Weights of a small GPT-style language model, trained from scratch on English Wikipedia.
Architecture: RMSNorm before each block, rotary positions, biases on query, key and value, normalized queries and keys, some layers without attention, shifted keys, value embeddings, hashed n-gram embeddings, learned residual scales, capped logits.
Training: a variant of Adam for these matrices, 82M tokens, 5580 steps.
Each number is 128 + 32 x the weight over its row's rms, rounded and kept within 0 to 255. Layers, rows and columns count from 0. The size above them is the row's rms in percent of the matrix's.

# layer 2 MLP down, 192x576, rms 0.0696, rows 64-111, columns 0-143
size [108  97  96  90  94  97  94 112  95  87 109 108  88  99  98  98  95  91  98  87 135  94  91 103  93 172  96 111  94  98 114  92  90 110 134  99 115 113  95  85  89  88  96 103  97 109  97  94]
[[154 144 158 190 165 162 168 172 109 157 135 119 177 119 141 165 175  70 147 157 169 149 200 113 118  86 125 163 107 113 111 159 113 151 153 120 135 155 207 113  98 148  82 169 146 133 164 127 132 154 149 141 153  74 135 177 167 140 105 153 146 158 177 183 130 140 153 136 126  68 160 157 113 129 113 174 109 139 117 157 143 108 178 128 124 133 204 137 151 114 122 148 145 127 129 127 183 122  91  77 114 181 183 124 114  82  70 149 171 141 168 165 155  83 173 143 146  74 190 110 163 133 152 109 207 162 164 205 135 129 136 150 103 147 130 148 114 139 170 131 155  93 112 151]
 [104  85 128 112  94 129 123  95 149 126 179 134 164 167 142 177 133 128  85 121 133 117 161 114 105 101 139 181  67  81  97 157 135  86 159 144 103 114 141 100 144 115 172 118  78 134 128 165  74 137 176 139 130 120 133 133 128 194 139 142 146  75  77 105 143 166 195 111 141 152 105 140 121 154 139 179 162 161  67  92 145 128 122  85 144 121 209 118 120  99 184 100 100 213 151 154 157  90 151 129 145 122 139 131 131 126 136 150 124 129 127 158 152 109 135 130  82 148  96 124 118 135 152 194 122 143 173 134 141  90 116 155 166 147 168 100 142 141 176 140 151 111 135 124]
 [ 89 127 184 162 169 145 139 159 165  95 104  87 127 130 105 114 166 104  67 189 141 126 158 146 126 104 160 139 110 154 132 164 114 157 158 138 168 140 199 105 129 195 125 151 136  37 153 157 152 145 128 117 114  74 163 100 113  57 117 108 119 108 143 176 103 175 162 118 166  79  98 154 102 156 125 100 114  66 140 146 139 118 151 124 122 103 110 125 119 170 120 131 151 185 100 125 174  97 127 106 107  84 136 114  90  99 107 113 145 141 109 172  90  18 108 157 183 111 116 123 188 116 118 118 181  65 108 108 147 137 162 145  81 116  51  94 147  95 109 106 153 146 159 113]
 [ 97 123 112 132 126  94 138  93 101 137 133 145 137 132 127 138  51 129 123 148 105 165 174 110 115 107 122 177 139 112 111 180 127 131  84 112 178 168  73 126 168 136 168  78 107 113 107 131 145 147  94 151 103 137 170 157 142 179  83 121 164 169  75 114 154 156 139 135  61 117 131 183 103  97 145 181 106 160 120 126 129 100 145  77  94 134 165  54 134 130 144 122 145 130 153  99 226 135 153 146 135 128 165 154  67 125 133 136 151 124 115 133  85 205  55 150 142 159 165 108 147 112 171 168 128 100 181  89  70 115 129 148 150 181  95 166 156 102 115 130 165 134 136 187]
 [152 166  72  96 130 147 124 134 158 135 161 138  78 100  77 178 137 193 125 154 103 122 111 179 103 113  76  49 119 104 142 131 108 173 172 181 142  98 149 170  79 107 145 137 139 135 127 134 110 150 148 172 119 104  96  99 114 124 108 132 105 133 114 118 114 101 104 113 125 119 159 126 143  91 182  89 206 116 100 114 103 136 132 127  80 111  92 101 124 103 178 147 132 125 110 113 149 132 100 109 153 106 144  97 142 100 156 161 102 177 163 122 172 119 185 150 141 147  81 155 148 114 114 139 137 175 121 106  91 121 137  54 143 113 114 103  93  94 158 155 127 164 167 145]
 [ 94 150 187 147 131 155 139 174 151 127 138 128 154  94 184 151 113 177 133 192 143 123 155 141 140 220 132 128 152 141 120  92 112 132 161 144 120 115 151 127 103 122 101 120 149 137  95 161 108 143 113 124 118  80 137 199  98 186 134 115 116 163 185 131 138 146 146 139 128 143 179 146 102 178 150 107 149 136  92 136 178 115 161  96 118 194 176  55 105 145 135 113 109 182 243 154 170 111 158 129 106 101 187 119 145  72 141 110 132 107  97 143 124 146 165 127 140 134 123 142 136 119 134  82 190 142  75 111  95  73 166 126 118 100 173  90  94 128 124 118 125 169 165 181]
 [175 131 110 181  84 133 109 115  26  88 101 139 122 148 110  73 142 139 110 111 165 120 163 135  57 177 142 155 133 147 116  62 139 134  56 160  66  92  95 140 204 110 172 120 171 162 189 105 128  83 164  87 137  95 181 145 139 118 176 157 107 131 134 132 102 153 207 151 150 119 170 127 127 155 125  92 136 129 143 132 108 159 114 166 172 142 156 145 172 144 150 144 147  45 182  89 111 141 180 160 124 118 126 138 113 165  84 123 106 124 120 162 131 137  76 141 138 128 146 221  48  93 176 117  70 100 104 168 127 185  73 159 211 121 136 145 183 146 104 130 143 128 193 159]
 [122 145 149 133 132 125 146 162 183  97 136  82 169 168 121 123 187 162 146 156 144 134 178 116 157 111 164 150 126 204 140 122 170 171 162 139 191 153 156 134 150  89 121 189 195 152 141 117 132 146 173  92 175 128  95 109 193 136 149 193 146  70 146 155  96 142 166 147 160 113 167 126 149 148 108 151 148 137 122 141 124 185 124  82 147 184 173  86 172 109  97  83 130 146 108 134  85 178  73 160 123 145 171 149 142 136 131 140 127 151 139 114 115 116 176 159 144 113 147 124 112 158 105 142 143 231  82 115 129 120 139 109 112 157 196 122 119 108 181 175 137 146 105 169]
 [128  60 105 129  84 136 179 156 171 116 110 110 129 154 185 161 143 145 117 127 161  93  83  83 141  95 122 103 118  97 103 144 132 153 169 121  83 157 108  85  91 113 116 161 133 131 118 133 101 151 130 149 168  52  96 145 104 161  63 174 105 142 107 156 130 129 113 141 150 191 135 107  32 103 199 142 154 157 172 143 134 105 123 126  59 103 130  91 144 160 128  72  78 172 163 112 128 124 142 155 148  89  89 126 150 103 140 188  97 120 127  92 144 115 102  75 116 145  68 148 117  63  75 105 121 158 143 123 171 156 110  97 139 124  92 113 199 126 148 149 143 114 175 142]
 [101 118 166 116 126 115 135 137  99 123  88  78  98 154 159  91 142 147 167 128 176 161 105 159 142 119 133 154 103 100  98 117 171 106 109  72 157 117 138 161  99 108  84 117 132 112 143 111  60 125 102 119 116  77 121 100 106  69 142 162  80 179 122 123 155 104  96 112 116  78 124 126  45 105 101 114 145 114 148 132 165 124 111 166 123 146 135  48 128  88 170 188 148 125  92  82 123 121 153 106  99 100 108 131 178  78 121 118 102 135 157 116 125 155 109 156 135 116 107 100  81 194 146  76 143 214 157  98 122 141 127 104 109 122 139 104 187 103 114 145 133 115 122 141]
 [165 122 136  96 112 149 138 112 129 119  93  75 122 143 130 115 186 167 107 116 117 150 107 112  99 133 129 128  79  71 100 130 129  78 123 112  93 100 128  86 105 151 115 154 115 108 155  85 130 129 136 109 126  16  84 188 133 113 138 104 103 113 156 170 162 103 111  95 101 103  92  88   7 131 132  84 148 160 131 179  98 110 194  81  90 100 172 106 170 165 127 143  89 154 172 132  87  65 113 146 100  62 138  67  77 135  82 144 110 132 118  79 137 115  86 126 139 113  73 112 149  84 163 139 171  95 109 152 146 125 161 110 123 106  81 129 123 121 145 156 109 137  99  93]
 [144  82 160 199 148 145 133 143 112 161 162 181 182 110  99  99 125  87 136  93 138 132 152 133 124 159 208 136 155 113 101 167 185 103  97 149 134 129 200 136 138 179 123 171 117 152 174 139 102 130 115 166 131  79 126 139 149 191 109 129 133 137 126 158 131 182 110 141 152 158 149 159 107 205 160 128 120 114 137 154 162  96 191 159 137 128 141  68 139 142 145 178 133 200 189 138 152 156 143 145 136 144 143 125 112 107 113 161 138 127 136 132 129 130 183 113 118 131 203 175 130 168 127 135 162  97 167 105 123 141 129 161 131 120 135 134 119 166 116 160 149  88 211 135]
 [125 159 139 116 127 170 111 136 107 160 129 137 100 136 149 141 120 105 186 101 132 172  63  97 153 206 131 105 154 143 148 163 149 142  86 109 133 129 131 138 178 103  82  83  47  66  77  51 133 103  72  79  46 154 135 136 143 140  96  88 146  88 144  75 165 174 128 165  84 135 105 137 173 191 158 143  83 112 159  94 211 133 135 179 134 112  68 149 171 186 136 169 145 100 168 126  70 140 154 100 131 116 112  91  89  93 160 119 156 132 203 134 113 114 150 140 163 158 121 109  83 136 112 101 162 104 120  89 121 155 178 104 125  83 105 125 111 153 153 158 159 158 108 107]
 [ 85 210 119 120 166 166 144 114  95 129 124 166 123 144 127 201 157 103 105 149 159 140 136  94 141 176 119 106 125 150 124 199 192  88  90 129 143 130  93 117 115 105 104 114 128 116 145  88 133 151 112 104 139 185 143 155 164 150 161 157 113 111 124 113  91 179 211 121  97  97 108 112 139 144 142 133 175 192 110 141 165  48  68 131 182 147 153 116 139 104 107 159 140  97 153 113 153 172 125 204 135 139 117 107 150 115 135  91 152 155 182 175 142 149 105 199 127 143 187 118 107 174 108 159 147 200 184 107 103 129 154 114 148 161 130 118 172 152  87 100 127 143 192 212]
 [106 105 148 124 129 156 110  65  93 160  64  84 152 149 142 100 128 119  97 163 171 195 135 137  98 116 140 168  60 142  45 136 110 101 139  86 120 148 108 126 147 164  68 142 129 147 168 106 153 100 103  62 116 178 130 185 128 156 144 183 110 182  99 139 164 121 175 121 111 133 165 134 155 109 119  75 167 183 157 122 150  55 118 184 121  85 168 140 153 119 136 155 102  86 139  94 119  60 191 111 140 193  95 119 133  91 132 101 136 113 165 118 115 105 122 134 132 118 107 128  78  99 207 132  69 116 162 178  80 135 103  80 179 128 101 172 164  92 122 115 134 126 130 133]
 [ 62 154  98 177 142 165 114  94 130 166 187 150 170 116 136 142 124 157 135  95  77 166 154 114 102 128 133 140 145 102 119 132 173  72 118  96 132 121 195 142 153 104  84 115 139 137 133 167 129 137 120 203 108 142 133 191 156 178 115  84 166 146 150 115  76 130  76 150 163 141 143 159 165 134  96 128 143 136  98 113 168  54 133 183 112 157 105 123 117 156 181 121 145 122 166 163 189 150 216 111 181 139 136 144 205  84 116 104 104 154 168 170 165 154 180 169 138 145 186 140 130 191 150 128 150  77 159 139 152  69 144 215 112 106 159 140  42 188 156 163 202 158 142 118]
 [160  78 191 131 115 108 126 198  83 129 137 126 186 114 103 125  83 185 116  82 113 153 143 112 121 156 107 142 145 124 160  66 150 116 168 150 141 131 120 119  97 122 142  96  90 102  85  65 164  92 116 113 105 149 112 123 118 166  98 139 131 131  88 146 144  83  94 135 144 114 151  84 156  96 127 104  75  79 117 126 138 118 139 100  95 123 164  71  98 116 138  96  97 152 108  61  18 131  99 156 159 109 110  77 124 173 100 117 119 118 120  97 127 194  93 107 107  96  49 131 119 123 125 140 105  78 181 137 127 109 126 110 151 123 105 161 153 109 145 113 128  84 149 131]
 [ 69 123 142 174 135 138 128 147 117 152 117  71  64 143 159 108 133  91 150 192  99 141 136 113 119 138 121 102 160 138 125 136 105 152 133 135 111 118  72 124 131 176 189 158 158 173 118 119 162 141 192 215 157  99 131  81  96 116 169 111 106 151 114 122 208 115 125 158 155 115  83 163 155 118  97 126  89  44 120 134 106 108 121  85 129  87  54 116 133  70 121 217 126  92 132 118 231 147  81 151 145  96 119 131 112  61 166 141 133  90 142  64 159 167 140  95 147 101 126 123  96 139 168 119 134 147 107 123 132 145 137 119 150 106 124 147 160 149 189 158  96 102 146  95]
 [166 110 140 120 108  87 113 143 129 129 139  87  73 127 109 107 102  81  94 109 110 126 126 118 164  89 116 124 158 216 158 116  90 139 113 144 132 180 140 153 168 107 152 115 108 170 115 115 154 138 174 147 111 175 118 140 116  78 129 124 122 145 167 110 135  95 143 119 127  93 121 163 133 132 102  65  96 109 162 101 119 149  86 193 180 135 130 166 121 111 128 150  87 134  95 130 124  85 200 139 113 135 138 120 111 176 173 113 139 123  83  96 164 158 156 146 107  78 159 142 100 107 134 117  54  99  78 177 159 127 100 175 109 131 140 184 128  97 145 131 129  84 163 121]
 [134 104 106  87 124 162 116 163 161 146 120 120  71 123 161 113 140 126 174 175 150 125  93 140 158  77 162 165 118  84 142 117 114  72 165 128 118 174 142 108 169 151 154 142  61 129 140  97 193 114 117 116 120 125 135 142  99  89 133 133 116 123 140 119 206 174 112 151 170 150 110 130  70 175 148 101 113  96  89 131 124 175 170 101 187 134 213  92 206 170 147 110 131 176  95 154 113 126  58 124 153 142 177 179 152 135 180 145 134 130 139 145 117 143  94 140 136 134 138  76 178 116  67 128 162 100 159 161  89  96 168 114 113 116 104 126 145 177  71 130 142 103  94 117]
 [124 142 167 142  89  75 182 131 134 156  82 118 177 144 122 154 180 110 138 104 158 136 144 117 129 134 155 184 115 145 128  42 124 181 159 123 134 187 194 138 179 106 162 170 162 128 153 116 125 130  69 120 134 189  97 185 217 133 150 151 140 153 113 169 142  97 171 112  74  99 192 143 141 132 111 137 119 147 149 134 101  85 153 161 178 141 119 166 102 127 141 121 112  74 130 147 129 138 142 124 152 188 160  80 135 124 148  29 106 136 157 122  50 125 164 179  72 157 108  90 110 123 161 141 142 136 140 189  86 141  89 131 178 134 189 162 118 102 121 138 115 125 102 101]
 [117 148  93  57 110 107 123  77 107  97  52  96 162 133 100 180 148  88 140 201 102 210 110 157 149 147  53 109 195 139 129 175 110  96 145  79 123 124  56  92  79  94  97 118 140 138  98 118  97 157 116 115 114 120 107 130 130 116 101 127 153 102 178 171 159 104 233 122  66 135 140  96 139 104 147 132 171 133 129 128  86 103 115 186  81 127 145 167 135 154 126  82  85 112 193 155 154 104 159 149 128 169 141 162 127 129  67 145  92 149  48 136 142 152 143 173 119 134 133 101 170 162 168 129 133 157 100 120 111 169 110  95 128 137  82 160 128 154 129  77  81 148 154 123]
 [158 105 144 189 198 110 170  88 109 154 112 146 160 183 149 122 146 110 177 134 196  76 105 133 132 118 145  87 132 108 106 129 164 115 141 126 179 108  94  95 133 199 122 163 217 147 136  95 124 176 162 101 109  49 120  49 115  75 127 140 159  96 139 154 187  93 255 152 165 153  96 116 100  85 122  85  90 107 132 149 102 115 115 122  91  96 118 131 160 108 116 175 160  50 138 167  92 106 115 161 141  76  75  78 185 154  96 141  78 147 113 137 129  94  77 122 167 117 229 136 149 139 132 152 105 142 117 120 143 155 161 205 136 180 112 132 153 158 117 146 149 107  90 114]
 [119 146 144  74 121 128 123 121 106 110 112 176 180 101 165 127 103 103 163  72 124 120 150 108 117 190 134 152 137  85  68 155  62  82 126 147  99 145  99 105 120 108 142 117 132  79  95 179 130 100 152 161  86 186 159 155 151 115 102 119 156 140 173  99 127 110 168 145  82 137 111 162 193 140 134 155 147 168  78 125 122  81 108  86 139 158 162 126 109 135 115 163 106   7 111 101 126 128 103  81 141 172  61 138 120  70  99  78 170 152  88 108 162 165  75 147 105 105 109 115 138 101 156 172 133 134 186 136 156 153 170 141 119 136 120 109  78 141 136 127 116 175 143 118]
 [123 119 110 168 128 134  75 137 106 135  99 118 139 153 185 155 112 127  86 166  74 125  86  91  71 174  75  87 127 121 141 100 165 115  90 146 101 131 127 101 175 122 104 126 224 117  76  71 110  94  78 160 136 103 107 111 112 147 164  94 110 130 184 110 145 127 122 122 120 157  53 142  88 128  94 159  97 165 123 145 102 114 128 119 113 135 132  98 112 141  98  86 117  82 124  80 126 163 158 105  71  63  94 152  84 129 107 111 135 109 144 114  54 170 150  95 112 110 214 168 171 121  92 119 125 161  48 148  99 142 146  76  91 157  99 162 143 118 101  85 114 104  85 100]
 [128 136 169 152 165 126 127 147 125 156 109 104 148 136 163 114 121 106 120 133 141 137 128 157 145 131 146 141 100 149 163 168 120 185 159 113 148 194 163 121 193 130 169 144 145 161 146 136 167 129  94 125 135 184 138 163 167 158 163 150 133 150 140 140 124 125 132 132 141 148 170 131 151 102 149 129 161 104 198 121 138 120 145 184 196 102 180 147 107 119 209 150 128 110 118 116 150 112 164 139 164 176 138 126 152 107 199 105 121 136 160 166 107 162 136 189 188 196 135 152 143 134 211 129 128 173 170 140 108 163 131 108 177 198 158 124 152 115 117 130 148 103 152 156]
 [ 55 232 127 172 127 151  71 118 164 132 163 130 221 148 144 174  81 196 132 111 107 150  76 117  81 117 135  98 135  95  98 129 121 134 127 112 128 128 168  96 150 169  67  73 148 117  91 130  63 141 123 168  53 152 126 161 138 210 174  75 152 104 132 105 141 136 129 136 104 147  85 132 183 150 107 121 150 154  90 133 120 147 116 100 141 138 184 106 116 169 118 148 160 126 140 109  97 119 143 100  85 157 125 107  48 113 100 104 138 121  77 148 122 152 136 171 147 122 190 118 112 129 153 159  98 132 201  95 202 116 151 157 123 175 149 117 126 171 166 140 138 193 191 169]
 [178 108 150  94  73  96  95  82 110 142 118 109 255 162 153 186 123 168 120 105 136 184 128  51  74 129 121 145 138 179  91  94 104 123  57 123 141 152 182  81 149 144 125 125 127  90 140 170 147 130 106 141  78 125 140 161  83 188 132 125 123 135 171 111 162 101 168 122  72  84  85 132 146 137  89 140  99 177  82 131 117  98 150 159 165 141 194 166  81 130  93 174 127  88 154 164 120 150 178  89 103 114 137  43 110 117 111  67 135 103 108 101  85 165 150 205 120 127 172  97 112  97 190 131 142 126 135 153 104  79 101 145 148 187 152 170 111 130  97 134  90 160 144 103]
 [103 129 145 134 162  83 163 140 130 158 117 139  74 104 115 142 105  76 137 101 126 161 156  97 199 174  95  86 130 193 117 157 150 108 150 161 117 140 144 156 160 132 154 111  73 163  89  94 120 134 131 115 123 131 200 127  51  62 146 127 132 126  91 139 255  68  71 135 107 113 126  93 122 158 127 168 119  80 157 126 142  79 111 170 145 172  72 196 145 130 119 173 152 124 128 172  75 173 147 151 129 125 149 139 122 126 164 103 140 123 127  64 112 140 150 154 151 157 170 109 162 134 164  89 182 168 135  99 109 121 151 135 128 113 120 136 122  93 134 148 152 127 169 195]
 [143 120 133 137 108 130  87 102 130 169 133  92  69  72  91 131  87 126  72 107 132  85  88 175 146  71 178 142 132 149 203  72 132 170 128  66 102 115 165  46  72 120 136 104 114 113 131  70 128  72 103 132 124 141 109 108 141  94  85  98 162 109  76 120  99 164 107 122  85 152 127  98 243 130 138 134 186  88 124 113 185 120 121 139 113 107 106  98  77 124 143  69 103  87 116 184 133  93  48  92  65 147  70  95 170  98 112 109 138 151 141 139 124 135 149 107 132 137 160  92 160 141  90 211 113 121 176  82 144 154 100 162 171  90  92 101  81 127 153  88 171 129 149 123]
 [ 84 133 155 165 177  77 152 156 163 167 126 103 101 119 140  85 146  98 124 149 116 174 141  87 165 136 144 156 157 149 175 140  94 176 151 117 153 162 106 191 179  95 117 154 106 153 121 111 153 175 126 137 143 197 125  99 110 111 126 183 146 111  91 132 134 179  83 133 155 129 156 151 148  92  63  99  52  42 131  95 150 201  56 104 163 121 165 140 124 115 118 168 132 113  68 113 151 119 106 111 147 153 140 161 137 146 188 136 145 134 166 138 103 107  64 108 149 104 111 101  99 148 116  80  68 130 101 135  50 137 110 104 105 160 146  93 182 119  99 128 173  89 170 112]
 [119 113 160 167  82 129 102  97 108  42 134  97 109  77 116 125 116 206 114 156 116 148  81  82 129 120  83 148 151 129 104 103  82 133 108 127  70 148 144  77 184  83  90 158 170 114 150 172 109 109 173 107 123 136  98  60 105 149 157 144 139 150 114 127 115 122 155 115  82 116 161  89 135  90  92 103 127 127 104 141 120 100  80 121  96 124 127  99 168 103 124 152 119 149  95 144  75 151 109 179 175 120 157 158 138 128 129  89 126 139  82 119 125 111 112 115 144 148 133 115  67 149 130 120 100 171 154 154 124 123 142 142 153 158 126 132 132 142 140 114  98 183 106 113]
 [153  70 123 146 160 116 179 120 156  66 129 159 156 117 100 133 142 143 129 111 190 105 144 125 127  96 121 129 129  95  81  97 157  64 141  95 139 106  68  57  71 100 136 170 141 100 148 165  93 147 146 153 136 136 119 138 130 104  93 115 130 177 126 177 119  56  95 155 131 142 128 146  61 103 159 105 168 144 165 162 142 133 101 170 125  63 137 107 120 137 144 108 168 137 107 140 147  60 211 147 161 161 124 135 145 126 100 128 102 149 127 174 107 164 125 159 106 139  59 136 143 115 178 147 122 124 138 170 151 124 138 133 123  48  79 115 124 153 141 155 162 115 115  62]
 [207 135 160 103 118 136 158  99 159 128 104 156 111 122 130 210 164 150 131 148 149  89 144 200 101 155 140 168  96 106  86 136 164  95 125 170 142  91 138 104  85 157 132 108 116 128 152 152 101 150 158  90 139 108 168 153 114  79 118 134 133 148 135 138 138 155  89 137 180 135 123 114  71 181 148 138 170 179 165 120 146 160 163 117 130 146 132 136 163 136 124  75 108 155 125 161  88 170  80 115 163 163 136 141 163 136 153 149 131 133 149  97 187  81 132 151 137 134 122 167 194 165 132 172 123 159 124 129 162 195 155 140 105 165 122 135  94 184 193 171 136 166 210 154]
 [144 131  99 118 147 124 144 145 122 129 147 140 107 100 126 128 171 158 121 135 121 140 110  63 112 118 160 110 115 155 115 125 164  86  73  82 158 114  97  73  77 133  68 172 137  91 167 146 167 110  72 145 153 106 135  81  75 125 120 149 147 110 111 153  99 159 120 101 111 130  64  89 109  77 126 138  95 129  41 154  98 112 114  87  98 145 101  54 141 141 118  74 144 177 147 138 143 131  79  66  63  89  84 124  85 128  97 106 156 118 174 117 141 139 115 143 167  65 157  79 127 131 104 131 111 111  89 151 134  84 112 123  83 106  97 123 105 165 113 109 105 143 119 129]
 [133 195 143 155 131 144 169 135 168 171 128 142 158 154 137  97 165  83 118 131 161 157 126 134 127 156 113 163 136 165 164 144 127 136  82  88  70 160 115 190 141 114 127 122 135 139 150  88 149 147 103 162 112 156 164 205 174 139 128 166 116 156 180 128  95 127 138 159 135 103 160 119 156 158 106  90 134 106  89 151 170 104 102 157 169 109 183 148 161 160 171 146 165 169 167 113  89  79 143 157  94 188 132 172  97 107 142 108 175 133 170 126 148 118  96 189 166 106 142  79 118 169 131  99 109  98  88 119 127  99 145 175 116  80 133 102  96 173 106  52 154 110 165 173]
 [118 180 170 134 123 125 166 145 138 162 141 133  85 158 116 116 140 148 155 121 158  97 164 126 184 134 145 147 141 121 143 195 191 175 105 168 143 181  19 175 128 138 217 138  85 166 152 148 161 104 134 106 128 195  82 109 186  37 128 129 121 103 132 169 150 170 134 141 129 124 125 133 103 143 109 158 107  71 121 141 123 128 158  84 152  87  70 124 156 138 172  99 122 105  79 183 130 185 105 157 190 155 133 171 146 124 199 180 181 114 146 168 171 124  89 138 127 127 156 110 142 153 111 129 168 117 105 136 123 192 153 120 149  92 192 137 135 151 125 186 140 116 130  91]
 [114  86 115 106 112 165 147 140 135 139 153  96 101 139 135 106  82  72  87 140  89  81 110 141  96  75  93  96  99  85 109 125 101  97  84 146 108  87  94 112  56 129 162 103 103 107  98 194  98 128 120 140 117 104 104  61  91  77 116 134  83 110 101 138 117   7  65 135 166 124 153 134 118 130 109 151 123 145 138 148 105 127 119 117 135  68  44 101  76 102 129 141 116 147  77 106 110 131 123 140 139 147  89 135 162 175 137 113 120 116 108  91 101 132 118  80  89 128  87 173 174 144  90 146 107 136  94 101 156 133 166 116 131  73 107 109 145 114  87  76 166  82 105 124]
 [142 112 147 188 153 105 167 142 186 131 121 131 150 176 123 150 171 157  72 123 126 112  92 154  97 129 132 145 142  90 100  92  66 116 152 111  92 105 137  75 129 157 122 194 155 143 128 133  98 135 148 106 150  86  74 117 158 160 112  83  85 177 164 127 146 113 159 151 114 113 181 120 103  86 113  83 155 144 118 112 144  92 130  75 114 135 116  84  86 109 174  92 123  97 129 140 111 131 101 224 125 137 136 143 147  37  87 110 106 145 158 130 122  86 106  95 119 130  87 116 134 121 114 101 158 168 195 167  67 114  90 159 131  88 131  73  96  58 174  94 107  99  95 150]
 [168  88  98 113 176  95 134 184 111 148 108  96 190 181 147 124  95  68 101 147 117 145 137 126 106 162 122 164 147  85 151 156 125 108 140 162 161 158 147 156 112 117 158 140  71 162 145 144 168 155 118 130 117 136  47 131 149 177  73 162 123 135 100 141 165 152 122 148  61 123 152 136 195 101 116 133  97 165 109 162 124  94 141  70 156 120 183 147  92 153 130 111 122 123 134 126 130 155 140 174 149 137 126 102  90 184 209 123 173 131 154 140  97 109  90 140 153 156 131 187 148  96 143 111 118 161 126 151 141 143 171 126 165 139 199 155 102 136 116 145 166 109 162 130]
 [112 142 117 137 168  97 162 164 138 179 127  52 147  94 171 120  73 113 171 121 153 160 110 148 194 185 118 123 159 160 199 137 116 151 173 127 238 142 142 255 139  71 140 108 105  46  95  82 103 116  90 141 132 108 197  81 106 126  79 124 181  87 136 138 151 132 137 102 143 178 139 158  98  86 110 101 110  97 141 133 110 108 114 131 105  97 149 135 163 129  77 163 143  90 124 131 103 144 116  84 147 113 166 198 107  56 133 134 122 104 164 106 120 145 113 137 149 123 183 157 131 181 107 112 119 173 105 143 125  78 172 135 102 116 144 191  82 152 123 114  30 159  96 114]
 [104  71 108 103 120 135 107 118 104 130 149 168 105 246 202 153 139  61 142 113 112 145 127 133 166 150 107  81 102 139 141 115  72 114 129 160 130 112 140 138  92 133 149 108 115  97 126 126 114 193 140 163 123 161 119 150 161  70  93 120 131  59 134  85 123 178 124 140  83 112  96 126 136 113 106  78  87 193 164 125 145 169  88 174 143  98 131 143 193  89 100 150 116  45 117  98 131 139 163 156 103 119 114 138  83 163 117 159 178 135 123 139 134  61 117 104 137  80 138 125  81 144 131 175 111 151  84  76 118 138 135 132  78 174 151  94 128  93 191 117 113 125 128 125]
 [115 133  93 141 113 103 117 197 126 145 194  96  93  52 211 136 139 216 139 161 113 115  74  63  80 105 151 168 145 143 182 112 160 170 132  90 104 186 141 114 137 122  79 131 163 166 113 101 101  88 128 153 151 191 109 162 112 128 151 128  80 142 108 123 112 113 131 121 129 119  93 122 180  75 127  80 136 147  86 152 112 217  77 127  96 178 118 125  99 102 133 136  95 126  91 129 103 143 111  79 111 135 126 114  98  54  99 129 132 128 143 134 141 139 120 152 162 135 135  99  58 173 140 134 113  57 140 123 138 142  83 134 106 129 130 138 112 128 119 148 165 138 143  90]
 [100 109 139 126 105 121 173 149 141 111 187 136 113 140 104  94 171 112 150 138 156 123 172  93 173 108 191 143 182 221 215 103 160 175 104 141 186 148 133 138 123 156 147 173 112  75 121 125 126 115 160 104 145 119 115  63 100 107  75 133 176 118 134 178  85 112 188 116 155 152  60  89 116 122 175 175  23 130 130 174  99 144 132 107 121 131  48 144 134 113 101  86 132 151 159 159 127 129 108  93 161  40 124  87 152 160 158 150 120 134 103 103 168 166 214 101 103 107 179 130 116 126  82 187 171 169  82 153 163 130 118 121 122  58 170 149 156 146 110 111 166 129 118 102]
 [111 110 151 165 159 129 212 177 236 117 158  94 131 123 122 164 127  86 188 147 173 158 147 102 173  95 124 105 163 161 180 126 126 126 127 121  89 133 183 109 115  91 170 133 157  94 120 169 159 146 148 141 147  95 134 111 129 106 141  98 112 160 143 134 138 135  69 127 192 172 102 122 120 205 120 172 100 122  87 151 116  78 162  14 134  91 128  33 101 117 102 151 123 191  75 129 136 138  74 153 119 123 109 153 123  92 143 143 161 123 174  82 144 119 124  78 181 145  98 157 202 118 116 134 145  96 126 103 119  80 123 113 116  56 142 134 146 130 145 128 114 111 112  98]
 [172 117 139 142  93 137 174 107 165 130 122 129 143 147 104 182 119 148 124 123 180 128 183 151  85 138 148 117 115  72 105 126 179  76 112 173 164 137  89 151 102 168 116 120  96  92 119 163 106 105 140 179 105 110 157  81 133 134 112 129 116 146 130 138 147 123 158 142 163 146 111  97  79 166 146 144 190 164  94 164 133  84 118 117 133 124 186 166 146 133 138 128 162 134 173 111 115 119 127 169 164 176  67  98 154 133  92 189 172 128 120 165 160 152  84 131 141 133 100 152 187 124 104 165 145 131 187 142 160 133 182 148 109  93 186 161  87 206 169 159 141 123 164 108]
 [128 118 103 113 170  81 178 174 132 121 206 132 188 111  97 117 148  85 164 186 131 129 191 105 145 103  93 148 198 172 162 133 203 123 101 113 147 148 156  98 154 101 157 169 148 155 187  67 161 205 138 154 159 142 171 110 191 185 124 165 135 198 107 174 143 195 161 153  98 124 179 162 103 135 116 158 103 159 144 179 130 140 132  94 173 150 153  60  95 117  78 148  96 111  99 128  74 202 128 116 177 134 136 170 139 156 165 125  75 150 178 138 128 143 181 148 139 137 107 135 175 115 100 189  94 151 153 143 143 148 120 141 114 135 145 131 153 102 141 172 106 165 144 127]
 [ 86 138 168 123 121 167 166  48 156 130 155 176 112 177 128 188 161  61 145  83  71 158 124  88  88 154 182  85 101 104  95 137 151 145  88 110 102 114 154 143 155 186 158 163  62 146 131 137 196 154 157  94 116 136 233 127 164 163 130 130 119  57  96 108  88 128  88 135 163 182 149 180 204  92  75 123  65 123 106 113 108 116 128 199 130 159 118 201 145 110 129 148  82 156 171 191  99 103 153 123 162 190 113 141 175 154 164 122 132 126 113 182 125 101 145 113 125 157 101 135 140  91 166 127 114  83 100 200 138 188 120 121 163 143 128  90 103 185 146 157 187 141 170 142]]